config = dict(
    num_hidden_layers=13,
    num_key_value_heads=3,
    head_dim=32,
    norm_place='pre',
    norm_eps=1e-05,
    bias='none',
    parallel_block=False,
    init='normal',
    optimizer='muon_variant',
    max_grad_norm=1.0,
    batch_tokens=16384,
    dataset='wikipedia_en',
)
Each number is 50 + 15 x the weight over its row's rms, rounded and kept within 0 to 99. Layers, rows and columns count from 0. The size before them is the row's rms in percent of the matrix's.

# layer 2 MLP up, 256x96, rms 0.0755, rows 11-35, columns 0-95
113:46 43 54 82 56 41 51 22 73 66 60 38 40 33 34 34 58 54 60 52 33 30 63 37 47 41 64 40 50 47 37 67 46 71 68 75 44 45 71 65 33 61 26 42 27 54 58 41 41 33 42 32 24 27 65 30 61 69 54 61 38 35 50 69 64 66 54 51 39 33 56 31 78 79 54 62 59 38 53 23 66 52 52 37 26 60 24 51 54 42 42 42 38 22 77 59
099:78 35 40 48 66 42 29 27 48 54 78 55 42 40 23 34 43 56 50 79 38 52 61 64 70 38 36 47 45 78 34 52 40 67 64 67 52 30 41 33 84 47 50 26 37 39 48 51 47 53 41 45 50 71 31 57 87 85 64 67 38 39 49 58 39 62 52 34 59 54 57 41 53 68 30 52 49 08 54 43 75 52 36 55 65 67 49 50 29 52 35 50 54 65 32 52
111:64 16 49 34 77 52 40 49 37 51 79 63 36 51 59 51 32 57 64 29 51 41 78 41 71 70 51 50 59 43 54 53 40 55 51 56 65 55 41 52 60 60 50 60 40 48 56 53 47 89 25 54 85 62 25 60 54 65 45 81 38 38 41 61 26 40 43 46 46 56 40 39 50 44 46 66 37 18 71 57 50 75 36 42 54 44 56 74 68 53 66 71 67 49 15 25
114:37 14 65 55 37 49 70 68 49 53 65 52 44 51 48 08 64 55 54 39 40 44 66 40 66 59 23 64 52 52 44 51 55 40 42 64 54 49 50 43 53 38 37 43 50 49 30 44 58 65 35 50 25 60 22 32 55 36 66 42 26 36 55 46 19 60 37 44 66 71 67 42 93 71 45 78 30 27 21 51 59 66 70 54 50 44 60 62 44 38 32 72 34 43 32 53
100:65 75 63 40 30 39 15 47 57 41 75 67 56 45 37 62 68 25 67 42 53 18 36 79 62 38 34 36 43 41 58 60 81 44 73 65 33 69 54 41 34 51 61 43 46 57 37 46 46 36 37 47 57 34 38 48 27 30 65 45 23 48 41 49 48 54 46 19 41 33 69 61 63 81 69 60 60 65 50 27 58 69 40 53 49 57 41 30 73 44 52 53 37 76 37 59
121:46 36 51 36 47 34 61 49 71 44 71 41 43 71 37 69 56 46 48 44 71 60 73 49 25 48 42 58 80 56 58 63 34 47 73 46 90 31 55 65 39 43 36 31 72 60 67 46 34 48 36 73 64 66 31 30 50 58 65 45 25 08 33 64 52 32 49 56 35 63 47 58 57 44 38 48 38 55 56 58 69 66 74 49 64 64 23 63 57 62 42 35 82 46 39 36
110:40 42 34 59 44 43 62 37 44 68 56 71 84 52 39 07 46 33 65 55 65 30 37 70 55 65 57 47 32 67 43 62 33 61 40 63 24 48 62 53 46 57 46 75 28 62 41 39 36 44 68 48 24 49 70 42 75 50 75 59 67 40 64 38 41 60 28 57 59 38 45 22 53 66 69 63 64 59 55 38 60 32 19 44 56 55 69 57 42 47 40 61 53 28 48 86
109:52 51 69 58 68 42 36 57 74 36 47 26 41 48 38 59 74 74 71 56 56 41 45 41 27 48 41 67 54 54 49 43 64 43 71 31 66 57 23 46 32 66 62 31 41 26 61 45 44 35 55 31 65 55 37 82 48 66 50 69 29 46 39 60 47 70 57 36 62 64 71 36 28 49 51 55 68 55 54 18 38 32 26 52 71 64 58 80 57 47 50 57 73 66 17 29
103:53 61 63 49 70 34 49 34 53 35 49 49 32 60 73 63 39 39 63 73 63 75 33 46 55 65 33 45 27 39 56 35 77 32 42 62 84 54 65 60 44 67 57 60 75 40 61 48 75 68 46 34 50 59 57 60 44 53 45 40 57 68 58 39 77 38 45 35 33 11 36 64 24 33 27 52 53 64 51 50 47 41 66 56 57 58 47 44 82 57 62 37 23 36 86 54
108:41 21 58 66 41 75 61 24 67 68 36 55 60 38 20 38 27 70 52 67 51 39 36 49 70 54 32 39 43 56 17 54 20 53 49 54 61 57 50 39 44 50 52 36 43 60 61 16 51 41 33 57 28 37 36 23 39 66 47 42 49 57 70 58 53 32 43 48 68 54 66 22 74 84 39 47 50 41 64 41 35 67 34 53 62 58 54 46 26 61 52 46 19 63 61 67
092:55 48 68 61 22 52 43 37 29 27 57 44 66 20 18 40 45 24 47 89 66 37 83 49 53 23 66 54 38 48 60 52 48 42 49 57 37 47 53 32 64 76 62 35 43 44 35 13 53 57 42 55 49 29 53 56 43 68 47 44 54 60 27 44 21 32 73 66 80 53 57 65 64 51 56 39 43 42 61 52 53 35 53 44 64 69 55 44 19 46 35 58 54 28 44 63
099:61 43 23 45 29 44 75 69 54 70 61 59 76 74 51 49 44 69 40 40 61 46 58 53 58 43 65 52 64 33 43 71 73 56 43 22 65 66 44 40 50 48 35 79 42 47 47 54 51 40 75 43 06 66 55 44 56 52 60 43 70 53 64 28 70 70 25 23 37 29 38 44 43 84 56 61 33 83 69 29 47 29 50 44 53 62 40 44 34 51 42 46 42 45 56 57
111:41 29 74 79 70 36 52 54 60 67 65 43 47 25 37 14 58 72 52 52 76 47 50 38 64 58 55 46 84 74 83 45 49 65 72 66 52 56 51 38 65 22 58 70 43 50 37 50 44 51 28 51 35 56 31 27 66 50 23 49 36 43 39 71 39 46 44 60 58 77 56 50 68 29 51 51 50 45 46 59 69 46 52 50 43 21 58 77 34 51 48 68 63 50 36 28
104:66 45 74 45 41 64 56 31 53 51 52 36 39 56 29 51 60 45 73 65 26 30 50 60 79 86 46 54 43 31 47 60 31 38 76 55 46 41 41 65 50 66 59 00 44 30 48 35 48 55 54 34 58 33 43 52 19 72 65 59 34 40 62 31 54 34 60 45 50 32 53 76 64 60 55 63 55 58 50 21 49 40 36 31 61 39 54 43 39 17 74 41 52 60 40 48
095:23 56 60 33 83 54 67 50 55 71 47 56 42 61 48 58 86 38 55 51 53 44 50 71 51 46 30 30 58 69 53 64 49 56 34 50 50 53 32 45 23 48 82 59 80 57 70 49 67 67 46 53 65 60 31 40 31 38 34 40 70 61 53 42 48 34 06 45 53 48 41 72 65 26 71 36 48 39 58 41 36 37 50 59 54 51 44 41 73 41 70 52 22 80 43 32
089:31 59 66 53 51 45 34 24 37 43 49 47 44 44 53 48 55 54 44 50 46 39 39 38 63 34 47 54 44 65 45 49 31 67 51 57 21 44 21 42 26 52 45 26 57 62 34 28 35 70 39 93 08 30 63 69 42 58 68 58 24 49 33 27 44 67 60 76 33 63 81 57 75 25 54 42 64 44 51 54 70 57 29 49 39 66 53 42 68 46 54 70 65 51 56 51
120:47 45 41 46 41 74 44 67 55 61 52 29 73 27 62 54 29 69 25 39 45 75 32 72 46 09 62 57 68 30 41 39 77 48 44 26 47 64 54 44 49 52 69 42 37 69 37 66 36 37 59 15 63 56 44 55 67 43 41 62 63 56 62 31 59 47 51 45 66 28 59 78 46 39 51 87 52 57 38 55 66 34 29 40 66 58 62 42 61 47 37 25 36 59 53 73
108:39 56 35 45 40 60 39 53 53 66 52 45 66 48 56 53 55 45 72 38 45 31 48 71 51 53 63 43 83 56 20 56 58 89 46 47 34 49 43 51 48 47 62 70 62 40 62 35 30 37 43 45 66 54 53 60 56 76 40 62 65 74 38 71 21 39 71 47 77 48 53 44 43 58 60 40 80 24 32 67 30 62 19 21 39 54 71 68 34 85 54 45 73 56 47 51
104:37 28 64 43 33 87 59 56 48 34 51 56 14 41 52 47 42 61 38 74 34 36 32 37 68 51 44 45 45 28 61 50 70 33 34 72 47 50 30 49 57 62 66 66 51 47 35 71 49 54 55 32 65 51 58 55 23 56 29 57 57 50 55 40 30 62 41 61 41 73 43 58 90 51 27 51 33 28 53 38 26 70 67 58 65 55 43 41 20 36 74 50 37 32 25 50
112:65 46 56 69 49 29 50 48 35 68 66 40 75 50 58 35 70 98 32 48 70 43 62 42 67 58 31 35 35 63 53 60 63 46 16 64 79 47 51 26 53 27 31 63 49 63 61 61 48 61 52 26 56 47 41 43 70 49 68 45 53 67 57 51 31 22 44 43 62 42 65 27 09 57 36 62 46 37 25 59 53 71 73 58 47 42 45 42 62 62 43 68 40 54 44 47
099:17 56 52 70 48 43 29 41 66 71 18 41 45 62 54 60 46 54 81 69 22 46 41 53 10 56 44 28 37 48 35 37 34 61 72 42 41 47 49 47 48 39 81 54 40 54 43 48 31 33 48 60 40 48 42 66 68 67 27 73 84 49 50 69 67 64 35 44 58 57 47 51 29 32 55 58 58 45 60 45 45 68 19 76 52 41 71 61 30 47 53 49 57 67 71 50
110:60 65 70 64 74 64 50 14 33 52 39 67 71 52 48 63 33 57 64 33 33 53 39 34 62 59 58 34 49 38 59 75 31 47 60 60 49 64 53 57 37 53 50 48 36 35 20 49 58 46 59 76 41 30 58 47 37 50 23 53 95 38 79 52 46 33 60 58 27 39 50 62 39 44 27 46 45 60 63 43 75 53 17 52 59 55 40 78 46 31 62 51 16 60 47 43
095:27 75 54 32 37 50 53 54 36 73 14 45 47 40 80 76 57 63 62 49 44 72 63 42 46 56 27 11 37 45 39 51 74 86 56 28 33 63 44 50 54 62 58 45 41 53 62 43 40 42 45 61 48 44 46 57 54 40 33 57 59 54 63 59 32 58 73 51 57 32 54 31 23 33 54 49 70 81 54 59 77 46 37 49 53 62 45 42 43 65 86 60 51 73 71 56
082:52 49 20 30 20 72 24 34 49 53 35 50 53 68 66 75 41 42 65 67 78 83 36 36 61 39 46 33 42 50 52 22 47 40 37 63 75 58 33 48 34 65 55 25 59 68 77 66 40 73 56 39 44 43 53 86 32 28 72 40 52 56 50 33 45 64 66 34 39 40 33 48 39 50 70 53 59 64 46 48 52 72 49 61 38 42 44 45 42 65 72 60 50 56 38 33
093:64 67 20 50 37 69 66 49 68 43 32 63 57 36 65 40 43 55 54 43 39 36 43 75 41 61 39 29 27 40 59 29 36 48 36 26 37 48 74 58 31 83 37 43 64 39 46 52 61 57 70 51 28 49 48 52 69 34 66 57 43 54 72 34 72 29 44 33 46 25 49 67 43 40 38 53 47 78 43 46 51 06 48 45 55 17 59 25 61 49 69 68 48 67 62 57
# layer 2 MLP down (transposed), 256x96, rms 0.0633, rows 11-34, columns 0-95
108:61 48 56 80 31 71 71 69 57 38 63 35 47 87 55 41 41 38 48 77 50 57 27 71 41 35 48 51 45 50 49 29 27 69 72 63 57 44 37 56 62 78 49 56 45 42 61 38 40 50 54 27 62 43 28 48 36 52 47 80 42 49 52 81 51 45 40 65 52 55 70 59 75 37 31 53 48 66 56 54 37 29 43 39 39 71 41 65 12 59 46 14 50 35 60 63
096:64 44 63 59 41 43 58 78 44 54 53 48 50 75 49 48 36 36 36 19 37 62 87 40 53 36 36 66 63 26 76 56 53 61 79 20 18 42 42 57 80 33 44 61 36 71 61 36 66 74 56 55 47 53 45 49 69 19 56 37 11 71 57 60 64 33 47 63 50 54 48 30 50 53 45 40 67 41 80 46 36 46 47 27 63 39 45 45 57 55 44 54 42 59 48 65
105:57 39 41 31 47 43 30 55 44 50 60 45 51 31 67 87 54 41 47 07 62 41 75 24 58 55 34 40 47 37 73 66 20 46 61 64 55 61 38 68 51 41 32 47 56 62 46 71 40 64 33 45 79 65 05 58 54 62 88 58 38 58 41 50 30 48 50 68 58 64 41 50 38 64 15 51 30 26 43 59 46 51 55 54 63 53 60 65 54 55 56 58 50 40 33 44
108:40 38 42 88 59 35 84 40 52 62 54 40 37 58 10 28 51 44 39 48 74 38 54 69 66 50 31 66 51 71 66 59 22 64 31 47 36 56 43 61 66 27 51 41 58 50 53 36 44 45 47 49 70 35 18 56 37 53 85 62 43 40 45 49 22 43 48 70 34 69 51 23 67 67 42 33 31 35 57 60 50 63 54 40 74 50 34 42 39 66 63 47 51 64 31 46
108:84 58 50 54 29 49 23 42 69 58 52 36 51 40 48 38 40 29 26 50 42 46 40 37 80 35 44 16 38 76 60 50 53 59 51 29 38 41 68 42 25 63 25 49 57 32 36 13 37 70 20 65 51 61 30 81 62 63 60 51 62 51 40 47 55 35 46 43 49 41 21 56 58 64 35 39 42 37 65 31 57 86 65 50 46 59 53 45 59 36 49 58 55 61 45 66
120:49 42 59 39 36 40 41 78 37 30 53 41 48 59 38 63 57 51 76 41 53 63 81 34 21 67 51 73 55 42 27 55 44 46 56 66 60 33 47 39 63 62 12 37 64 62 51 53 49 81 42 75 59 75 47 46 50 54 46 49 36 13 44 65 53 36 62 44 47 80 45 61 55 60 39 49 42 55 59 64 55 63 78 49 79 45 15 49 43 75 61 37 69 54 41 26
107:25 52 54 47 49 46 34 45 30 46 50 42 43 37 45 19 38 59 51 37 53 45 64 39 83 71 53 28 54 46 60 69 31 30 45 37 49 46 61 47 28 53 32 58 33 46 35 27 32 72 49 28 41 58 66 35 78 41 54 40 65 53 65 31 52 46 52 45 66 46 55 23 37 59 57 62 68 30 53 34 72 45 54 52 16 72 84 44 68 25 33 73 47 39 62 83
112:52 43 18 17 34 55 47 54 38 59 41 67 47 49 52 33 36 30 70 34 61 60 55 47 45 46 54 58 29 63 28 65 59 19 37 74 51 23 68 33 41 48 36 51 55 59 52 54 35 55 46 34 89 60 66 48 35 68 43 39 57 42 47 46 39 35 36 54 52 17 19 52 47 45 72 61 38 69 47 68 47 93 34 56 44 44 36 48 39 41 62 50 70 27 37 73
098:64 57 72 66 56 65 43 73 41 54 31 69 49 51 45 47 30 54 50 55 45 61 47 33 23 50 49 63 48 25 54 71 43 58 49 49 56 53 49 51 46 82 77 65 43 74 67 29 52 36 72 53 40 24 58 33 18 25 28 27 66 62 17 59 48 28 57 33 67 42 33 51 61 59 42 45 77 34 81 45 53 15 41 40 67 52 45 49 47 22 58 45 55 46 36 45
111:59 71 72 33 54 45 41 71 39 45 44 56 41 48 38 66 56 44 32 39 29 48 58 45 60 54 66 45 95 40 58 37 64 44 58 36 64 71 48 51 55 58 66 56 32 50 37 81 33 37 67 41 51 58 57 68 36 38 61 30 48 92 32 34 73 43 73 57 47 51 58 59 38 70 61 36 57 53 26 24 47 31 54 58 73 25 45 33 85 74 54 52 71 56 45 44
090:45 52 37 38 58 28 65 44 53 52 66 30 40 34 71 41 76 63 51 57 75 50 71 54 35 61 29 49 65 48 47 42 60 39 56 62 44 43 24 42 48 25 48 63 58 45 49 44 44 46 50 57 52 60 79 57 60 52 33 42 46 35 74 45 34 51 34 12 79 77 59 70 25 52 55 18 37 60 20 37 15 57 50 51 38 54 24 58 35 31 21 34 63 61 61 39
095:50 29 49 47 36 65 44 52 51 62 43 62 66 68 53 63 70 53 65 51 60 54 64 14 53 47 70 43 45 42 74 57 43 49 83 36 60 42 71 60 63 61 69 35 41 53 58 51 60 41 31 50 32 29 58 50 57 53 23 55 87 32 66 47 31 60 52 38 40 35 99 32 64 74 23 58 67 48 38 52 48 73 49 76 63 47 59 68 31 38 39 54 56 28 30 49
111:56 47 40 45 51 71 49 46 42 40 46 50 63 25 75 66 47 45 79 35 29 40 46 62 51 28 53 59 57 61 53 40 68 38 41 42 50 76 99 60 32 47 73 57 35 33 47 50 41 57 44 62 54 26 61 19 53 72 76 50 64 40 70 72 44 53 24 44 35 38 79 58 50 41 38 66 42 41 43 20 49 71 66 70 34 47 42 65 63 51 45 50 67 63 37 70
104:11 27 25 37 64 43 37 44 30 52 37 45 27 47 67 55 46 48 16 52 88 61 60 38 29 40 35 43 48 48 35 72 70 55 45 37 56 58 62 46 52 22 63 75 33 58 46 49 77 46 59 49 48 70 41 37 65 65 42 37 53 39 52 43 52 49 39 43 48 83 71 39 39 39 41 50 38 25 53 71 38 74 60 60 52 71 54 43 60 71 36 67 25 26 64 52
100:28 67 09 63 41 49 42 49 36 50 51 26 54 44 39 43 51 63 43 87 51 32 50 38 70 44 69 60 47 46 47 37 52 58 59 62 56 24 57 51 80 39 45 27 61 55 44 40 22 60 77 60 52 58 70 74 71 55 81 52 42 55 33 62 72 45 73 63 41 64 43 39 54 41 61 44 57 33 47 65 43 28 44 31 43 44 41 60 33 95 32 55 73 39 45 60
090:48 22 51 46 37 75 34 36 31 89 46 38 42 26 54 66 38 46 48 62 51 45 39 22 69 39 46 35 42 55 39 40 61 53 76 43 21 62 68 52 30 30 70 74 23 44 76 50 27 32 75 64 41 32 87 48 55 66 68 51 62 44 69 53 53 43 51 33 50 40 63 41 71 36 28 39 42 37 36 50 73 53 49 46 43 29 44 36 59 39 41 63 67 46 52 55
119:79 61 59 73 32 77 63 47 51 43 43 63 48 74 52 38 58 40 59 72 59 55 48 55 61 66 77 74 47 53 64 39 32 66 69 45 56 50 41 58 61 65 68 47 71 49 58 28 55 22 56 65 31 39 51 44 39 22 21 54 70 76 44 50 55 70 54 35 24 48 41 59 48 55 61 39 50 57 67 58 37 33 19 43 64 50 50 54 36 99 54 35 60 32 63 32
112:54 65 55 67 39 37 49 69 54 61 42 39 67 15 58 39 50 40 59 49 57 61 17 47 37 73 25 71 39 37 21 23 58 72 69 80 61 58 38 28 45 48 61 38 63 21 52 56 59 17 59 72 40 45 32 46 60 27 44 51 50 63 33 72 31 55 65 43 72 44 42 49 47 55 58 50 62 62 29 53 47 34 40 45 57 59 58 36 50 60 58 31 36 46 54 93
112:28 29 67 55 58 65 65 59 45 42 71 86 36 53 43 44 43 63 75 71 57 35 49 40 57 41 37 35 41 45 55 69 68 32 52 60 38 44 43 51 32 45 64 64 29 43 46 52 28 63 42 72 48 55 78 77 38 25 32 62 54 56 82 39 40 60 47 39 29 54 22 52 78 29 22 49 32 61 38 54 40 72 50 77 64 35 38 42 31 61 59 66 55 32 30 45
109:49 61 15 39 95 57 26 60 40 66 45 70 43 55 56 66 39 33 84 62 46 60 77 69 32 57 75 37 58 32 59 48 62 64 46 27 49 45 56 66 68 69 58 34 51 61 49 59 72 39 30 66 37 67 50 57 40 47 39 68 42 47 40 71 34 59 49 39 58 60 51 72 55 57 31 47 43 34 37 45 50 30 48 53 65 52 56 55 57 33 89 38 52 86 37 41
102:45 55 55 62 57 61 73 39 45 34 34 53 35 56 60 35 33 78 54 30 79 17 37 63 35 60 67 73 54 66 45 44 61 32 39 59 56 50 47 52 74 43 45 51 63 37 64 40 76 56 32 46 69 46 48 37 45 33 45 36 00 43 55 53 46 61 85 67 51 19 66 60 60 41 30 48 61 39 34 35 45 22 42 42 62 66 59 51 75 71 61 52 72 49 46 47
110:47 26 55 34 65 58 48 09 54 59 58 42 44 85 51 48 52 52 32 50 63 33 50 15 54 40 38 18 24 58 47 48 70 44 43 56 69 69 61 52 51 53 20 63 82 37 76 56 63 78 53 44 38 77 65 65 44 80 55 50 50 67 52 41 43 57 22 20 61 52 65 36 54 45 66 66 61 57 38 68 44 70 61 43 37 50 39 41 43 43 55 45 59 63 51 38
095:93 35 38 67 60 62 47 38 57 42 43 60 49 70 60 34 47 50 38 63 58 28 32 58 61 27 72 72 56 70 57 25 54 20 53 54 66 43 53 71 59 55 47 46 38 57 40 48 39 76 64 31 34 37 70 44 48 54 47 63 46 47 22 44 54 53 34 42 51 44 53 84 55 63 41 43 25 35 55 44 28 60 56 52 55 61 60 29 35 23 01 33 54 45 65 34
084:18 75 39 66 79 49 48 65 53 55 55 34 39 69 28 31 51 65 30 71 43 47 71 28 42 44 78 45 60 54 56 64 36 59 39 53 47 43 65 32 52 46 54 36 53 63 45 71 31 42 85 54 37 48 57 14 36 42 71 42 45 53 68 31 70 55 24 42 36 47 11 58 46 47 54 51 40 44 69 40 28 63 31 43 54 46 26 55 38 30 39 54 65 35 28 45
# layer 2 MLP gate, 256x96, rms 0.0782, rows 12-35, columns 0-95
099:61 53 51 41 57 50 55 37 59 58 47 49 40 40 29 26 42 57 49 52 38 41 66 48 37 41 55 27 26 84 22 62 49 68 42 74 52 27 50 02 53 49 48 60 27 34 41 55 71 35 31 64 65 64 42 48 52 57 62 73 44 48 47 62 44 72 61 59 79 51 65 13 59 70 47 50 46 42 40 48 55 55 26 39 45 77 43 63 40 53 18 38 56 69 22 67
094:30 76 60 29 47 61 44 55 66 78 38 27 43 52 76 63 33 64 43 50 66 35 60 33 43 39 57 36 26 43 61 53 28 52 60 73 40 49 46 43 76 31 29 51 28 32 50 47 58 37 33 43 69 17 43 49 47 70 45 47 42 38 31 56 39 74 70 44 27 38 19 26 38 44 66 27 67 65 57 37 43 52 29 44 33 57 58 37 35 34 46 59 42 82 58 47
103:33 68 99 21 54 33 52 41 49 60 47 36 51 54 41 64 52 41 41 48 93 65 57 35 56 52 57 41 42 24 71 52 42 59 70 66 65 43 75 57 58 30 49 32 63 36 65 56 54 64 66 52 59 39 48 38 59 61 58 77 69 39 47 60 58 37 44 36 37 79 29 60 43 54 55 37 12 54 17 77 51 53 65 52 42 38 51 48 55 36 56 41 66 58 56 38
107:40 35 45 48 69 77 86 42 51 55 28 21 73 52 69 47 37 66 50 57 58 71 83 32 47 49 74 54 63 44 39 53 18 67 30 44 53 25 55 52 55 52 70 56 44 62 60 56 40 54 71 68 44 59 64 35 50 70 33 54 72 52 31 50 64 50 53 68 54 67 34 43 32 21 32 46 43 21 35 55 31 35 43 43 49 45 69 42 36 46 24 59 61 40 82 43
109:51 56 57 40 70 31 51 58 43 63 30 62 64 43 64 49 52 47 60 55 51 36 41 49 62 34 59 38 36 52 43 31 60 74 52 62 12 73 47 54 47 61 60 67 07 27 53 35 18 49 57 41 65 32 67 69 52 61 45 61 53 85 66 56 38 55 65 49 55 43 50 11 56 58 67 59 51 55 41 36 48 44 01 37 37 85 70 34 61 59 49 48 45 44 49 59
114:43 44 60 53 69 54 21 61 58 56 48 37 16 20 50 70 49 65 42 54 65 45 70 50 58 49 33 39 57 40 44 57 43 37 44 62 36 41 52 34 52 49 46 41 40 48 35 27 58 40 43 43 67 56 53 73 72 56 23 53 49 94 45 42 43 06 76 21 69 76 44 48 46 46 23 65 52 33 50 65 64 53 63 43 19 36 54 58 76 34 31 45 53 59 34 57
118:21 45 75 52 43 31 40 63 28 60 17 21 52 19 51 59 63 64 49 59 45 40 40 53 21 36 58 66 45 43 65 61 39 37 70 32 68 64 65 54 55 40 54 26 63 27 47 56 25 18 47 43 40 33 64 79 65 41 55 56 32 42 65 42 65 60 61 74 29 86 35 65 60 57 39 41 61 67 36 39 40 38 44 67 52 52 65 52 52 56 53 48 59 41 35 31
104:42 51 61 71 64 44 60 46 37 76 28 33 17 71 49 47 63 53 45 81 80 58 49 34 33 48 36 54 40 68 55 57 60 44 33 52 62 63 70 46 44 55 38 47 40 43 55 36 71 60 40 51 66 52 77 60 42 42 18 48 00 54 45 66 74 33 51 59 40 29 50 64 61 37 49 51 78 78 44 73 69 46 42 53 37 40 32 72 64 37 65 34 50 49 52 50
111:32 42 45 71 54 64 72 20 69 78 48 33 45 56 39 32 42 70 47 46 53 43 39 65 66 67 37 26 38 56 30 53 24 48 40 47 37 28 69 44 46 28 56 42 44 60 38 20 44 51 46 74 37 50 37 51 59 69 37 65 44 14 63 70 55 33 36 50 74 62 58 40 77 53 28 51 50 22 63 51 51 59 42 47 62 52 64 70 27 32 67 40 41 85 61 56
090:54 32 55 65 56 81 66 53 66 59 54 66 57 75 48 47 40 48 46 27 31 71 45 39 69 40 55 61 45 48 51 40 47 48 39 42 52 61 64 63 36 56 35 21 56 50 82 53 62 58 59 65 27 53 54 53 63 62 46 34 32 42 37 85 63 68 50 93 26 54 61 16 47 66 37 83 56 52 46 54 67 56 67 54 43 31 57 28 81 57 74 62 48 55 44 73
095:61 39 35 38 25 49 56 70 55 71 48 24 51 66 59 47 72 52 59 44 58 44 66 35 42 67 44 49 73 46 67 52 66 47 84 10 76 61 57 40 59 47 55 33 42 26 52 45 42 44 38 38 23 66 61 49 71 50 54 50 59 31 64 42 46 68 32 37 62 57 92 54 54 62 60 39 57 69 40 48 46 51 31 80 87 50 52 48 27 51 53 68 73 35 44 33
120:51 78 35 46 44 37 39 59 45 84 26 59 48 57 36 45 50 37 44 63 72 61 39 55 30 60 51 72 21 48 36 80 34 40 34 49 60 41 13 57 52 25 42 58 74 33 57 48 53 14 30 61 64 53 64 68 63 52 42 64 38 48 30 52 26 49 91 40 51 45 18 55 26 60 63 27 39 59 54 53 53 45 45 52 64 46 58 42 43 32 57 35 51 29 60 42
099:50 63 60 53 67 53 49 55 55 79 50 61 61 58 57 45 40 41 54 37 54 53 50 56 38 52 44 30 45 79 47 50 28 78 36 48 32 51 56 49 45 50 59 91 64 70 33 36 58 41 38 86 41 61 40 30 78 31 33 37 61 49 57 71 45 37 39 81 69 53 04 43 77 35 26 33 60 30 49 71 45 45 35 49 39 47 58 84 61 56 34 58 53 52 46 62
098:48 22 66 30 36 65 71 38 83 44 60 52 52 73 72 17 37 39 76 51 45 66 61 65 28 40 50 64 32 66 52 66 56 24 34 47 36 54 31 39 37 56 54 68 51 68 66 58 53 38 55 56 59 67 39 50 47 46 45 40 59 24 32 29 47 35 33 54 56 36 43 34 42 58 54 56 43 59 48 44 66 29 52 55 61 52 64 54 35 00 57 34 40 40 52 88
087:75 54 63 67 52 60 54 58 21 55 35 58 62 42 43 51 25 32 82 67 31 46 27 56 50 37 60 38 65 26 50 59 59 31 35 81 80 53 60 59 39 47 64 82 50 45 52 54 70 44 60 40 70 64 58 40 39 49 47 43 55 55 64 74 43 25 42 43 77 47 22 76 35 57 48 48 34 33 27 85 29 61 44 39 56 25 43 55 51 53 45 30 35 54 51 45
136:69 37 44 52 62 61 52 38 41 60 44 54 56 59 45 40 60 52 55 86 62 61 67 49 50 51 44 47 59 50 39 59 37 65 60 75 39 34 50 32 56 29 49 40 45 47 61 57 73 83 32 60 71 60 29 54 39 86 56 52 42 45 38 53 10 31 42 53 57 76 50 28 44 44 38 24 63 25 58 51 27 80 40 37 56 47 67 58 43 65 72 70 60 87 34 31
118:50 22 57 37 44 53 65 61 30 30 57 50 10 89 53 36 37 47 44 49 73 45 65 58 29 48 61 59 48 66 60 54 47 41 47 36 28 87 38 60 55 67 58 54 49 55 52 47 39 43 55 36 50 61 48 34 42 43 61 57 24 50 33 57 79 53 29 55 41 51 56 75 46 51 31 58 00 46 77 55 56 37 49 56 60 67 45 75 54 37 33 56 64 21 41 31
095:42 43 63 56 47 57 53 67 31 39 41 58 43 62 55 31 55 48 90 91 55 59 33 44 61 39 39 31 49 44 63 64 69 37 45 49 24 57 51 36 53 42 54 50 59 54 39 43 43 50 56 84 20 34 69 52 45 32 46 41 36 69 77 35 41 44 42 54 37 40 38 44 51 15 46 21 26 66 65 33 38 56 50 79 54 40 40 40 32 54 74 54 53 37 22 19
110:49 72 46 73 99 36 34 55 65 76 44 64 59 61 37 68 35 50 51 68 50 64 67 50 42 55 49 51 58 29 51 59 56 64 42 56 67 34 63 52 61 88 62 23 63 46 51 40 77 34 44 71 53 73 57 56 47 61 45 65 48 58 45 66 55 76 61 39 47 45 51 73 35 43 40 55 66 41 53 45 31 61 51 55 58 43 48 87 80 54 58 29 81 61 29 34
096:10 51 62 60 50 37 46 49 62 66 40 56 50 69 58 61 36 70 80 72 17 64 41 36 29 49 39 39 57 80 52 51 30 45 66 47 50 44 51 31 43 48 69 73 42 67 45 37 33 52 60 50 67 65 40 62 55 68 23 63 86 48 39 69 69 50 34 51 59 82 50 49 23 33 60 46 47 53 65 50 44 74 28 60 53 45 55 59 35 63 42 63 63 83 60 50
117:58 38 52 28 33 53 59 73 74 52 66 31 53 65 41 41 30 46 31 39 63 33 67 55 62 38 49 50 52 61 49 35 65 47 43 54 36 36 53 22 68 47 29 50 35 47 69 50 55 58 56 67 75 84 27 37 28 73 86 29 42 80 34 43 54 55 34 49 60 75 52 23 48 71 76 43 66 44 56 50 38 62 62 43 42 34 40 24 57 42 52 52 83 66 52 51
085:68 40 53 73 67 55 29 38 74 49 38 66 74 47 50 44 23 30 59 65 67 74 28 66 43 32 68 69 42 58 40 40 32 41 44 83 37 25 49 38 55 54 51 39 56 54 66 54 76 34 35 69 90 48 42 47 47 49 46 42 56 42 64 36 38 58 22 68 39 58 38 50 37 65 35 61 36 27 69 48 23 53 33 46 38 47 46 70 32 68 72 34 37 69 43 60
082:47 66 40 57 60 34 50 55 42 47 51 45 67 36 56 58 45 45 23 61 14 39 83 45 32 41 62 68 56 47 38 87 41 48 48 28 17 34 64 54 62 42 40 65 56 32 42 43 34 14 40 59 34 47 63 04 75 63 41 51 46 40 38 59 67 59 34 60 44 40 65 57 59 35 36 56 29 44 40 49 42 24 30 27 65 47 60 51 47 36 33 41 51 28 64 60
090:30 44 75 42 42 57 70 56 47 30 54 41 64 32 48 49 26 54 46 31 74 46 38 44 56 66 44 63 43 44 62 61 39 37 28 25 86 23 38 57 59 78 45 62 61 59 38 67 78 32 70 53 49 72 49 46 55 43 38 52 50 56 72 55 54 48 26 33 44 73 41 51 48 60 44 56 18 33 39 57 52 73 74 47 67 63 35 29 86 43 35 37 45 66 26 63